From a checkpoint of a small transformer trained on Wikipedia: value embeddings.
Each number is 200 + 20 x the weight over the matrix's rms, rounded and kept within 0 to 999. Layers, rows and columns count from 0.

# layer 7 attention value, 192x192, rms 0.493, rows 5-41, columns 96-191
191,165,194,226,172,222,175,205,195,236,201,182,181,182,208,165,209,215,210,251,203,207,186,208,221,184,210,198,212,193,204,220,210,200,205,186,210,223,170,202,197,194,214,185,204,198,201,215,202,226,186,180,198,194,204,204,197,202,198,192,203,210,226,168,207,190,210,201,193,226,217,175,190,186,257,168,205,154,207,203,213,187,202,223,212,166,198,188,193,174,189,186,238,218,226,147
209,240,200,210,196,194,205,215,185,230,178,197,216,199,201,212,189,198,204,224,187,187,198,226,266,167,227,201,178,207,192,193,184,203,196,200,192,222,225,227,197,158,186,216,184,186,199,211,162,190,190,175,228,180,180,221,268,174,200,197,219,169,249,216,181,169,193,168,194,192,194,166,185,189,216,210,243,187,181,206,169,206,204,208,254,210,190,196,243,222,216,223,193,184,193,152
207,216,184,228,176,200,200,200,221,231,170,207,160,180,160,229,219,212,183,216,218,202,173,209,187,185,220,188,238,210,199,199,190,191,210,213,207,210,226,197,215,206,221,204,195,210,226,231,171,155,181,199,229,193,195,174,206,211,196,224,182,222,197,227,194,195,188,175,196,167,199,213,192,187,179,221,215,160,189,173,201,182,253,193,220,199,163,173,173,212,185,191,231,199,149,180
198,215,210,185,198,168,208,191,196,239,180,161,178,191,183,172,170,188,218,194,201,222,212,198,178,196,221,223,185,192,192,193,226,203,211,211,229,205,226,171,202,211,199,197,209,185,231,199,217,242,158,229,217,180,207,181,147,208,225,162,191,197,225,182,193,195,210,193,228,181,204,182,212,194,191,191,223,225,215,214,200,198,190,223,183,200,208,175,215,205,196,187,179,206,167,182
213,190,187,233,177,189,200,196,222,201,189,235,238,187,133,182,202,216,211,191,188,218,195,169,265,213,215,194,192,198,198,196,219,197,184,169,211,199,181,241,232,216,205,233,183,172,228,228,213,184,204,166,224,235,215,213,197,206,231,195,194,209,177,208,179,222,200,188,225,208,196,192,167,195,206,185,198,196,208,221,233,217,202,207,191,190,219,206,194,194,245,164,199,217,165,212
202,174,210,215,235,197,194,238,227,189,203,206,203,208,198,174,194,172,199,205,205,220,208,186,192,227,194,232,211,205,244,215,186,172,202,182,194,202,197,212,187,167,181,181,161,186,183,201,188,178,179,181,217,190,195,172,216,192,188,204,201,169,188,208,201,203,228,159,164,235,212,162,194,201,200,189,216,231,189,231,201,225,206,233,208,184,204,229,184,207,168,222,165,199,202,207
264,243,228,165,235,179,243,187,199,207,204,210,194,162,192,206,186,200,198,202,213,223,210,176,205,184,209,193,212,188,227,171,193,209,210,217,187,191,168,177,211,226,155,156,208,252,183,211,186,234,187,206,211,195,215,192,185,174,206,215,213,195,197,199,197,191,180,193,198,232,186,260,191,192,215,195,205,184,197,173,188,201,259,188,182,204,195,214,186,194,199,148,194,212,175,201
237,183,182,191,208,197,175,202,261,202,218,185,199,197,173,197,212,167,200,204,221,221,162,209,182,156,195,198,206,230,194,176,212,185,230,200,192,219,213,181,211,215,228,202,206,188,211,210,193,191,243,189,206,220,198,209,209,197,196,208,221,176,192,182,215,162,216,174,243,228,209,233,159,189,155,217,217,197,210,211,215,249,185,183,215,231,200,165,206,173,196,201,200,156,175,178
209,186,193,198,204,207,177,203,197,190,218,207,180,212,240,181,208,227,189,207,182,174,202,179,204,210,235,229,202,206,195,221,213,226,199,185,167,212,186,220,187,209,225,181,174,185,231,214,220,223,189,217,210,212,182,201,206,185,173,209,179,192,206,219,197,211,212,200,209,255,215,172,243,200,172,189,210,235,232,166,220,172,220,206,148,204,203,213,206,183,196,169,172,151,175,192
213,169,222,176,197,216,209,182,221,230,197,203,174,206,207,204,207,167,197,192,183,215,177,172,170,227,187,215,195,208,197,184,222,195,214,230,211,194,227,177,217,208,227,177,232,205,192,201,199,183,198,213,210,213,196,194,186,218,175,189,194,203,176,180,194,202,214,205,216,169,206,167,212,227,212,202,158,162,208,205,201,199,205,186,161,193,158,169,229,189,201,239,178,201,165,191
187,193,211,180,216,208,213,177,207,188,202,187,193,186,198,200,238,187,216,215,221,181,205,178,205,252,216,201,205,206,207,214,195,204,185,215,199,187,193,178,197,184,226,188,238,188,170,171,203,205,195,183,221,174,204,207,183,220,202,181,202,133,187,227,183,191,216,200,229,213,188,188,249,202,236,208,171,194,232,203,223,192,242,176,220,182,169,191,206,226,191,199,199,230,212,193
176,160,197,212,166,210,210,192,187,185,232,197,217,180,198,168,225,200,231,200,196,177,194,209,213,148,193,186,171,188,232,244,208,219,183,174,198,226,211,187,194,222,168,185,165,219,205,194,200,202,207,210,224,197,181,220,193,191,210,167,174,196,206,185,206,188,171,201,226,179,207,178,212,147,150,181,191,230,184,204,190,212,210,181,180,172,225,177,167,204,168,184,181,217,204,214
212,194,210,219,180,194,221,202,236,204,211,238,181,211,215,207,164,197,198,207,187,217,196,186,191,178,195,225,158,206,232,179,187,206,208,234,188,216,198,170,198,200,213,194,207,172,201,211,209,174,198,242,188,239,178,206,241,163,206,219,182,184,184,212,194,191,222,151,200,147,208,169,206,167,225,218,166,197,184,160,184,208,220,208,200,157,193,182,177,240,211,190,194,212,236,212
195,209,188,180,169,223,213,190,180,224,207,209,193,208,178,236,190,178,232,237,205,153,198,217,234,220,200,218,205,196,164,240,209,247,208,194,181,224,196,178,206,208,192,191,205,220,226,182,193,236,170,190,208,188,187,168,217,217,173,172,182,190,213,208,219,192,202,165,189,170,180,226,169,219,220,195,234,203,193,198,176,162,198,239,159,157,175,203,185,182,197,223,194,216,197,244
191,185,213,203,216,165,201,215,214,203,183,187,169,172,217,196,213,190,192,197,181,197,200,181,198,191,177,211,188,195,205,199,210,190,197,195,219,225,206,176,163,166,223,163,225,186,222,180,232,199,190,206,199,196,188,210,213,206,199,176,224,247,214,210,200,246,151,183,186,189,186,165,242,200,197,202,202,209,219,196,194,201,219,197,210,210,229,212,197,182,203,166,198,184,160,206
224,180,170,211,189,199,185,215,185,210,199,204,178,198,191,167,181,220,198,172,234,211,201,185,203,202,198,193,188,205,207,173,204,207,216,186,189,189,206,201,181,182,224,181,237,211,193,212,213,184,223,212,197,214,216,222,214,187,266,189,203,212,225,195,181,185,235,171,223,146,186,225,233,177,176,210,243,218,205,238,193,219,196,243,177,175,220,224,211,152,183,196,185,263,246,171
220,187,197,187,234,218,219,199,193,194,168,196,172,221,193,194,177,155,219,229,155,258,186,197,226,231,228,206,188,233,199,210,198,191,219,224,229,175,189,229,212,179,185,203,170,172,199,212,184,203,187,212,191,210,171,200,189,221,218,204,214,170,180,232,201,215,234,185,207,218,152,205,216,235,202,218,213,229,157,185,227,203,187,163,196,208,204,163,210,272,197,194,201,257,196,210
196,187,197,208,200,163,226,199,200,216,177,190,232,199,207,169,185,207,210,183,213,196,217,186,185,213,212,205,171,221,210,190,199,215,188,205,217,210,200,198,213,213,201,215,189,214,193,180,218,218,200,186,206,186,182,194,239,217,241,224,194,178,182,193,179,185,172,225,202,183,227,228,192,156,192,210,217,207,215,211,209,229,241,164,208,200,159,210,225,193,220,171,175,211,217,202
193,203,240,176,172,216,231,216,196,215,205,212,211,255,190,209,214,226,197,188,171,201,213,169,177,193,152,182,188,191,239,167,257,176,243,199,228,190,185,216,200,192,231,224,227,215,203,197,194,162,199,188,203,226,209,210,205,221,232,215,218,212,219,192,189,188,158,215,210,194,198,200,151,187,170,180,201,238,215,264,246,217,207,185,205,180,212,216,176,211,204,203,193,190,215,200
231,171,187,231,200,239,204,203,202,202,182,191,171,233,182,198,180,179,219,186,217,228,208,175,206,188,190,184,218,188,190,144,187,193,175,191,190,201,212,186,208,203,205,185,205,207,236,215,218,225,185,221,180,201,187,234,236,197,182,225,225,174,195,199,183,186,179,223,160,188,216,202,210,207,235,219,220,151,189,238,206,193,179,195,238,238,190,202,219,177,181,199,180,181,180,186
215,208,211,202,220,221,216,200,218,199,183,164,214,210,161,195,212,173,197,229,222,197,196,205,193,175,204,166,208,178,205,188,200,193,195,209,220,210,210,217,212,211,202,232,208,216,232,212,209,215,199,175,218,210,226,204,194,228,205,194,177,180,204,224,215,186,208,196,183,174,192,148,206,219,189,214,197,138,167,217,199,208,252,202,224,190,204,199,148,178,221,209,225,208,225,198
189,189,228,202,205,233,228,195,231,209,172,199,176,204,190,140,166,181,176,225,234,201,179,220,222,214,189,187,194,190,176,194,197,191,187,215,181,214,213,190,198,211,189,182,206,209,203,191,220,185,189,160,203,210,212,166,253,208,191,190,217,184,204,234,182,184,174,205,195,188,209,238,189,173,195,214,219,255,237,170,187,234,206,178,185,176,198,193,205,188,212,223,208,208,175,197
192,228,199,180,183,224,207,183,207,211,218,211,216,234,149,237,207,199,191,195,205,218,186,164,205,182,201,187,211,194,197,215,204,193,211,186,192,219,183,204,169,180,218,211,209,223,212,188,193,157,239,161,236,178,210,208,178,212,187,187,218,211,208,184,196,196,163,206,222,179,186,197,214,139,168,222,249,208,202,161,207,206,196,169,185,166,206,184,223,185,191,173,175,188,236,193
169,205,197,175,204,222,189,220,170,201,229,231,189,198,249,218,226,221,213,207,192,193,196,213,147,189,203,172,208,194,228,175,215,208,201,194,180,188,223,181,173,193,195,194,218,211,242,192,192,243,215,167,208,229,210,212,212,194,209,196,224,213,176,169,209,205,185,216,206,148,227,161,197,195,223,209,215,194,193,226,238,174,223,207,179,186,163,176,162,232,210,182,211,208,212,190
188,181,200,251,200,203,172,218,197,218,179,194,202,228,180,175,211,211,176,195,204,210,194,187,220,178,222,180,207,177,184,195,228,205,228,184,177,186,217,174,224,181,234,180,230,175,192,186,223,186,203,194,206,212,210,174,216,227,197,215,210,150,178,213,208,238,178,214,200,151,192,173,139,189,191,196,185,184,227,191,219,209,206,199,215,195,177,230,200,203,263,187,189,200,243,194
219,243,200,180,197,240,215,180,197,209,211,192,216,201,168,219,200,223,208,191,209,233,187,200,198,207,203,205,187,208,192,193,205,223,207,190,182,195,215,199,206,217,210,187,269,226,198,196,216,164,192,245,248,205,209,220,231,202,180,200,214,206,163,184,207,185,171,227,215,258,203,145,175,198,203,208,208,202,225,164,223,202,174,197,187,162,212,190,205,186,196,209,227,204,211,190
178,232,189,199,214,213,231,193,193,203,182,204,198,228,200,204,199,189,179,171,194,204,193,205,196,200,211,199,168,179,241,193,215,201,185,196,176,222,223,199,241,158,236,182,237,199,198,181,222,239,221,202,177,196,210,223,190,229,192,206,193,203,168,208,190,247,190,208,236,258,210,207,230,253,203,201,199,224,190,183,177,208,233,225,201,186,185,199,202,193,200,182,215,199,213,221
204,180,214,195,180,180,223,214,161,197,189,179,179,192,242,166,207,134,210,194,209,233,218,194,183,228,161,172,218,183,221,204,172,198,183,218,202,245,188,175,181,243,229,193,195,201,189,193,197,152,203,188,223,217,184,220,196,174,190,194,202,173,206,174,212,189,206,196,198,199,199,169,235,209,175,198,224,164,182,219,218,174,183,173,184,198,210,200,192,199,200,192,196,217,215,182
234,201,197,181,211,205,208,189,199,196,215,214,231,196,184,223,207,197,202,221,208,207,223,210,195,189,189,189,181,190,210,208,199,184,169,197,186,211,151,240,187,213,211,218,193,240,202,195,183,176,210,180,196,222,213,191,177,225,177,214,204,201,202,218,179,188,207,238,215,226,201,174,218,174,206,197,198,202,212,258,206,177,197,210,205,222,210,214,241,165,210,165,193,220,160,182
180,177,208,191,226,181,209,240,200,210,201,220,194,204,247,214,197,217,180,176,198,223,204,191,173,183,216,205,208,185,214,166,209,174,189,165,195,216,229,190,235,172,220,189,185,232,207,178,208,190,123,198,216,216,176,205,191,200,203,193,245,157,198,213,212,193,195,223,183,211,203,209,217,209,222,177,225,226,209,143,206,192,176,217,186,134,181,200,170,217,185,169,208,205,189,245
166,220,229,221,194,243,208,196,207,209,213,142,192,159,188,180,210,184,229,177,213,210,218,175,182,196,219,186,221,191,188,212,210,167,183,213,185,212,216,218,157,192,194,210,181,176,200,215,186,229,216,231,153,226,190,196,146,226,185,227,200,218,246,214,182,185,187,258,182,187,187,209,220,249,181,199,189,217,210,202,186,221,193,246,182,181,204,172,181,211,172,181,200,232,188,207
214,209,199,212,206,182,180,216,225,215,220,185,229,176,194,220,212,140,200,190,218,170,199,191,182,185,206,198,215,188,187,213,172,187,221,180,188,193,207,201,224,203,198,237,179,168,213,194,207,202,219,221,218,176,185,210,223,233,187,203,187,206,208,193,198,232,212,198,191,166,216,216,199,238,208,197,197,162,180,179,217,208,184,218,176,206,201,189,233,224,198,224,199,192,175,212
223,197,203,172,204,215,214,210,204,200,201,187,213,202,130,213,200,230,191,181,203,183,190,180,216,224,199,192,224,202,157,225,174,202,199,200,206,226,214,206,213,207,230,196,219,191,222,201,186,188,212,220,222,220,200,205,216,234,215,207,206,200,187,198,197,255,169,207,200,176,204,217,165,168,222,197,149,181,181,197,191,189,204,180,204,220,195,180,165,236,196,212,183,224,190,167
165,163,182,172,170,183,174,217,196,232,194,164,187,216,159,192,185,168,222,164,214,233,195,199,206,146,198,195,207,211,241,181,172,174,190,191,214,196,193,187,205,162,203,245,179,209,214,199,201,202,199,208,218,237,214,207,176,196,201,197,209,218,218,199,200,223,193,227,199,168,203,195,220,199,220,211,202,225,195,220,212,192,193,225,203,235,200,227,192,230,210,222,193,214,197,184
210,226,215,196,177,171,191,223,215,196,173,211,205,181,229,215,186,207,219,223,204,192,210,211,199,166,199,219,175,221,230,201,210,227,193,188,197,187,189,234,200,230,203,216,183,195,193,188,213,229,202,183,194,195,214,202,210,199,195,226,203,240,173,188,175,203,195,182,174,263,185,153,208,199,164,201,155,204,190,233,212,218,179,217,194,163,187,176,216,242,182,191,196,172,176,219
196,203,186,177,177,197,202,213,205,215,194,210,207,215,212,217,188,192,170,190,213,206,180,171,179,209,190,214,195,191,174,219,214,170,143,198,213,227,222,165,224,203,136,188,220,212,204,182,184,191,165,170,203,205,208,205,187,205,207,228,196,207,178,204,203,213,246,191,186,208,194,190,199,236,200,191,168,148,189,191,154,231,220,191,191,169,210,212,216,228,221,224,206,176,217,228
152,179,204,169,182,195,200,200,176,204,197,201,213,198,259,204,189,159,199,190,169,163,162,187,207,206,221,208,221,178,213,196,201,164,219,178,240,189,180,199,192,188,202,219,218,144,201,183,230,225,200,193,245,195,181,183,182,206,236,215,207,186,189,214,198,248,186,204,208,230,263,201,155,186,219,193,165,165,194,197,218,212,191,221,204,212,206,192,243,228,182,196,223,203,251,205
# layer 7 attention output (transposed), 192x192, rms 0.493, rows 5-40, columns 96-191
192,213,188,186,226,172,211,197,205,178,200,210,214,186,209,212,169,179,163,182,199,197,222,184,148,223,207,210,234,212,201,189,189,187,144,202,205,204,201,187,212,206,152,240,214,200,176,178,182,158,230,219,173,183,193,203,218,209,218,207,160,220,160,222,194,174,181,202,205,214,210,225,216,205,154,215,186,198,209,219,196,209,227,221,212,225,202,242,201,209,177,189,149,193,213,230
201,193,230,198,197,213,216,223,224,194,243,159,213,220,199,203,192,205,177,207,199,183,205,219,177,196,204,198,183,202,200,182,212,196,222,230,190,196,184,174,198,216,208,209,199,182,189,188,212,221,192,218,203,217,185,190,191,199,188,196,198,197,193,182,207,221,187,229,189,198,232,204,217,178,194,182,191,227,172,184,216,189,200,177,146,208,213,211,205,214,222,174,209,210,233,214
154,207,205,214,183,179,217,203,201,179,222,202,192,202,211,205,201,196,216,230,208,181,245,218,228,199,177,225,176,200,206,152,172,207,179,183,185,219,196,192,200,186,219,242,202,201,160,186,221,225,225,225,188,208,204,205,184,191,240,241,217,162,199,191,213,214,219,219,202,202,222,148,205,195,208,213,208,179,221,220,202,189,200,194,166,204,173,215,207,175,191,195,215,213,272,200
172,192,146,208,175,206,180,224,208,202,207,222,205,187,203,213,224,214,218,218,166,183,218,171,212,189,180,196,218,205,214,229,209,189,185,204,182,169,183,201,164,188,201,200,204,182,174,181,191,181,247,195,178,225,185,208,217,233,191,223,240,221,173,189,166,187,182,211,209,184,197,219,221,186,216,206,154,198,224,202,184,187,214,164,243,184,196,208,206,215,202,182,226,206,223,200
185,180,221,172,217,181,209,191,155,196,207,203,161,231,204,199,233,203,220,205,197,198,180,186,168,221,179,199,230,157,197,221,216,195,170,261,163,211,201,153,180,206,214,204,214,204,209,184,175,218,218,227,172,156,171,203,214,205,181,233,185,197,186,213,199,178,173,212,203,209,234,198,219,215,170,211,201,198,223,164,181,167,206,201,201,201,193,223,235,202,183,215,229,168,205,196
233,185,206,178,183,194,181,171,203,202,207,186,198,205,245,218,193,227,185,217,183,198,202,180,226,164,223,176,201,175,198,166,246,234,199,206,208,156,196,203,210,193,212,180,245,255,201,163,209,218,164,262,205,214,193,231,200,213,193,218,191,223,193,228,208,191,181,206,193,187,214,234,226,208,197,203,189,212,214,186,184,193,207,168,196,194,203,204,229,217,237,165,229,184,187,198
145,190,208,221,196,219,166,226,188,226,186,191,184,254,216,191,248,206,195,218,189,192,215,185,191,213,206,202,171,220,198,209,204,215,177,173,225,208,252,215,160,166,212,227,210,184,227,229,185,155,193,189,208,218,174,170,217,252,170,181,202,186,188,233,192,209,237,204,241,198,245,175,211,185,196,208,207,224,206,207,223,174,150,217,190,204,193,209,241,207,204,226,189,206,212,201
179,181,183,213,191,229,199,201,158,187,222,203,236,255,190,167,195,204,189,225,203,206,211,175,201,229,196,185,204,206,176,179,180,189,170,235,225,214,208,176,216,168,169,204,199,213,204,214,232,178,187,209,237,169,223,216,195,180,225,171,198,187,148,198,184,240,178,229,199,180,191,202,213,227,215,215,156,193,213,190,193,201,214,215,207,204,187,213,190,208,207,178,198,219,216,202
229,187,224,204,225,186,225,219,188,213,217,202,221,204,217,222,181,189,211,191,185,197,200,201,217,180,181,187,159,192,182,191,168,195,207,192,237,164,212,244,191,166,190,198,226,218,189,160,204,182,194,207,203,208,219,181,168,233,214,166,206,190,201,179,232,224,196,196,167,184,202,206,167,202,206,204,233,199,212,209,177,205,185,193,232,210,222,201,193,196,234,202,214,215,206,231
196,226,197,208,194,191,200,176,188,175,217,196,214,207,192,218,229,206,185,247,192,179,214,211,222,198,220,181,196,200,214,197,174,198,198,179,195,171,238,248,195,235,195,201,191,215,199,186,182,174,198,214,192,220,243,186,177,138,191,222,231,221,206,171,174,192,201,193,192,239,180,233,204,220,221,183,243,224,187,260,207,192,193,190,205,193,253,216,164,207,191,200,214,222,244,162
205,194,204,224,192,213,154,209,209,243,220,227,206,238,208,228,193,210,168,203,170,178,178,220,175,199,189,214,184,200,202,222,198,210,189,195,166,221,209,215,233,202,162,240,167,196,214,226,172,195,204,211,171,231,187,193,186,169,173,182,201,249,193,192,207,171,156,190,171,220,227,189,167,195,213,220,247,154,194,196,200,221,182,223,182,202,241,237,180,192,213,173,211,134,241,217
242,199,196,154,234,199,185,208,204,190,188,200,214,184,208,178,196,225,183,209,176,211,222,184,220,219,205,203,176,257,172,158,179,219,183,194,189,165,199,171,212,199,213,220,202,180,227,180,226,220,213,168,180,174,184,205,201,202,167,230,232,187,231,215,154,214,241,201,177,197,217,193,174,232,210,210,218,207,204,209,190,194,191,219,236,212,172,216,204,175,185,202,226,171,194,203
191,196,205,197,199,158,188,206,223,198,183,148,200,220,212,184,238,215,190,203,232,186,189,224,194,165,183,181,219,209,195,217,195,200,229,185,214,176,206,199,191,214,184,217,199,229,157,205,210,195,201,163,223,167,249,196,199,212,214,172,216,184,211,167,261,194,209,278,181,197,181,218,211,204,193,194,246,181,217,206,228,204,198,202,235,212,224,201,196,201,204,220,213,208,246,179
223,172,178,173,222,172,175,167,227,196,169,215,184,167,200,204,180,208,190,137,187,214,183,211,180,194,192,191,197,206,229,210,190,164,226,209,196,188,191,224,211,233,184,180,205,213,217,205,183,170,208,169,200,232,185,210,208,219,197,233,183,231,171,189,207,200,234,217,189,215,240,182,224,159,195,180,168,206,191,194,221,203,193,193,226,235,222,185,211,206,206,193,205,207,222,199
188,220,209,203,177,215,149,205,191,187,219,165,236,187,176,211,186,219,206,189,201,222,203,172,186,186,198,207,197,226,236,195,181,229,205,168,198,196,242,225,177,201,219,223,171,214,190,197,157,190,186,224,173,204,206,206,149,185,212,227,206,176,219,178,192,187,195,181,197,200,222,231,192,190,161,148,192,196,184,198,179,176,222,204,170,181,210,223,211,192,211,198,230,220,207,155
171,207,201,194,216,181,202,197,193,176,175,193,221,224,228,184,206,196,165,180,186,208,170,182,201,180,187,222,193,205,207,184,193,181,184,216,208,200,187,188,200,208,221,210,177,176,241,203,224,196,185,207,200,219,184,186,191,221,197,243,201,181,191,181,215,194,196,189,185,245,196,180,190,218,157,196,196,211,232,201,202,192,196,176,209,222,187,161,158,222,211,208,211,234,193,220
207,204,208,193,231,174,226,192,217,218,223,215,214,198,214,208,213,235,210,179,205,189,190,199,182,194,188,196,177,176,210,217,181,194,208,208,176,175,204,208,163,223,227,201,202,207,213,205,214,191,220,192,218,217,204,215,186,191,212,227,186,203,203,213,188,198,151,199,202,189,214,209,198,211,199,217,199,192,211,218,207,190,219,197,207,174,218,237,222,171,224,228,200,185,221,221
195,214,193,161,191,220,171,208,198,198,218,213,150,204,191,172,219,198,191,220,208,205,211,187,213,197,205,161,220,204,182,228,201,190,219,171,192,201,207,193,206,215,195,200,189,151,226,241,190,194,184,206,165,214,186,186,187,221,196,183,229,219,252,228,205,214,183,186,177,181,200,171,191,254,206,171,208,173,211,229,179,187,161,221,216,201,191,212,208,188,183,205,201,233,220,221
196,206,158,202,223,210,153,207,203,180,184,198,230,183,216,203,216,200,189,226,204,193,203,197,218,206,238,190,215,207,184,239,187,241,168,224,175,226,204,223,154,212,185,172,160,193,185,185,208,212,192,231,191,178,200,170,207,198,159,156,182,169,189,192,192,224,221,171,169,218,183,189,232,216,238,227,206,206,192,212,160,214,188,193,199,209,205,184,224,174,212,181,199,166,181,170
188,191,240,193,191,195,171,235,231,198,218,221,225,174,206,183,193,215,146,240,232,212,158,217,203,203,216,233,195,196,211,218,204,212,223,204,232,191,200,200,170,221,222,200,192,189,168,201,186,165,175,212,208,176,191,157,192,202,220,194,153,224,181,180,188,217,217,185,222,185,183,204,193,219,184,189,196,236,212,170,219,203,194,195,194,175,252,195,171,217,180,184,216,182,193,194
200,189,192,233,175,204,212,184,192,169,216,229,170,210,218,250,177,176,220,186,194,213,226,214,190,196,208,181,209,210,194,193,189,203,229,208,233,240,213,201,230,195,193,224,197,195,157,169,199,186,173,202,188,177,166,205,204,182,184,172,191,193,210,186,227,194,164,201,179,220,216,223,199,197,262,194,196,204,218,224,168,222,205,200,194,205,177,169,195,196,183,185,202,170,231,160
212,219,195,222,204,173,213,200,184,172,227,185,184,220,179,221,244,182,206,210,145,189,185,209,187,194,203,193,167,205,199,191,165,188,202,198,219,207,187,231,214,242,205,223,201,198,218,194,185,203,191,193,225,184,178,220,201,189,178,193,210,200,195,180,198,206,238,219,173,195,198,179,206,201,209,195,191,207,147,177,221,191,189,199,174,185,195,211,225,231,213,184,190,191,185,197
240,165,218,240,225,217,206,176,182,171,209,197,171,213,223,151,172,183,196,239,196,183,216,210,193,208,197,197,195,216,220,201,166,192,196,206,192,152,225,192,198,196,213,197,185,211,210,178,213,226,182,206,192,186,181,199,200,214,196,145,233,146,184,180,211,187,204,210,179,216,198,187,221,195,220,202,181,211,211,219,206,201,223,200,200,211,205,209,199,202,228,183,221,178,156,210
232,203,224,211,194,172,200,184,213,223,177,165,193,189,178,212,200,187,192,212,194,187,210,211,227,238,219,255,203,175,158,262,179,174,213,207,163,190,204,219,239,191,199,191,198,207,160,179,212,191,167,185,230,184,198,169,171,210,213,266,223,216,209,226,186,194,211,217,213,255,206,210,217,190,186,204,176,198,217,168,152,199,191,196,218,188,226,201,212,207,203,233,188,190,173,199
207,176,174,187,211,210,220,163,227,174,221,199,218,214,230,226,176,165,206,209,196,195,195,187,198,205,146,202,210,215,197,202,226,182,173,212,202,185,201,210,174,197,180,217,185,218,214,203,193,209,158,197,201,153,189,235,209,203,172,206,182,232,199,217,240,180,215,171,175,228,198,179,228,196,207,168,195,185,226,220,183,222,195,197,207,222,193,187,197,184,158,179,198,175,189,167
217,184,212,217,203,173,188,173,193,170,183,200,167,215,205,151,220,191,166,198,211,174,194,214,201,183,183,225,183,207,186,232,178,185,182,190,201,220,163,217,172,193,193,214,178,164,222,226,205,195,238,173,181,193,194,206,189,207,199,199,181,182,221,213,221,210,197,166,162,180,189,232,189,197,215,227,205,209,188,216,198,188,203,217,196,205,187,204,167,196,171,205,157,209,181,195
198,197,191,194,217,189,169,197,182,217,204,211,176,203,193,189,221,213,185,180,191,191,185,198,190,209,220,230,215,191,175,197,180,213,217,217,199,185,185,196,207,209,189,190,208,179,209,211,180,177,204,197,177,203,199,190,190,189,204,192,211,201,195,208,197,174,200,164,212,181,203,213,224,167,212,226,183,195,223,196,218,225,197,172,205,189,197,190,177,185,177,200,214,189,206,178
204,220,224,209,182,218,167,167,243,196,190,236,214,180,169,249,235,243,177,223,197,191,198,168,204,168,212,240,167,204,198,197,169,172,172,171,235,176,171,205,234,192,208,225,191,202,213,230,210,204,214,199,229,179,208,190,194,206,198,189,196,192,191,218,179,214,174,187,197,214,163,198,164,191,205,218,207,227,219,174,185,238,201,227,230,192,203,228,186,233,178,173,222,186,213,211
177,184,220,228,194,214,201,227,223,213,226,206,211,207,277,184,179,165,193,163,180,199,203,185,215,208,208,205,207,209,199,205,196,197,189,190,193,206,201,224,189,199,201,172,219,209,202,198,191,226,175,241,210,161,167,231,257,172,219,225,180,183,238,244,230,219,193,187,183,218,176,214,183,218,187,222,223,186,167,184,212,199,206,217,190,184,201,185,210,221,208,218,191,168,168,223
234,216,221,201,185,183,199,180,201,179,166,213,179,202,202,173,200,202,198,250,199,171,195,164,225,207,177,185,201,206,197,213,224,209,219,229,185,170,200,216,190,203,187,214,164,192,208,217,230,211,220,219,206,203,205,196,204,251,182,180,202,213,217,209,154,185,203,172,231,192,201,174,159,168,187,188,194,187,195,211,213,168,210,199,188,226,232,212,201,193,218,210,188,197,249,192
229,198,195,187,215,212,195,218,178,178,192,238,204,225,213,216,214,220,160,229,220,234,194,209,213,188,244,209,224,226,226,203,208,222,220,172,229,173,212,174,196,190,198,196,192,211,178,170,185,186,216,203,216,201,218,212,225,169,237,191,222,194,180,175,210,211,204,157,221,232,231,203,215,167,200,204,198,171,193,214,205,197,187,214,185,194,199,230,206,200,217,194,193,201,196,196
227,224,212,210,206,204,228,176,207,226,167,196,154,221,187,226,178,248,209,206,208,257,220,174,209,207,186,178,200,170,202,181,195,251,203,203,235,200,197,214,187,222,213,195,200,241,215,235,183,187,196,179,213,202,194,190,181,195,231,193,234,210,190,215,243,206,150,174,201,204,187,204,216,221,192,190,212,204,197,189,185,177,209,153,217,218,199,218,165,185,208,211,197,205,249,204
177,206,181,200,171,162,211,178,141,182,229,176,209,217,246,198,200,163,195,222,187,189,210,214,183,153,222,172,167,210,216,187,230,202,204,184,188,218,178,221,189,186,187,195,215,218,194,217,163,196,202,184,198,182,170,197,198,150,151,177,179,181,191,205,224,193,194,207,170,231,196,217,212,230,189,222,249,226,212,207,203,216,216,206,166,185,242,201,220,169,216,168,182,223,183,248
178,226,234,222,190,208,217,197,223,181,187,220,203,177,215,206,224,243,166,248,204,167,211,222,174,230,226,242,190,219,221,221,189,227,182,197,193,215,201,193,211,232,242,154,219,215,190,198,181,196,205,200,184,171,209,205,201,216,208,179,184,187,169,175,211,210,198,196,202,206,238,215,220,185,156,191,218,196,245,203,204,196,180,186,193,146,158,182,162,202,211,195,201,219,197,204
210,179,205,205,216,183,201,198,246,170,198,182,192,214,159,203,211,225,195,205,197,211,182,189,222,229,230,192,233,166,207,229,191,180,183,201,208,189,206,183,164,177,224,180,230,224,204,233,206,198,202,209,226,206,218,235,196,185,203,196,213,165,233,205,204,214,178,232,201,163,220,194,229,186,196,196,209,201,233,167,186,166,193,184,207,206,220,211,205,186,228,227,188,215,205,203
197,185,211,213,231,196,179,202,194,194,197,206,196,180,185,187,173,179,221,160,210,186,212,183,219,219,208,188,216,182,231,190,208,205,246,202,194,189,181,204,214,183,263,194,196,215,204,229,202,195,228,230,205,191,220,193,229,202,201,157,228,204,188,219,197,174,200,212,212,188,196,226,204,193,234,213,223,222,201,193,228,190,186,237,230,194,148,193,212,163,192,186,187,177,223,208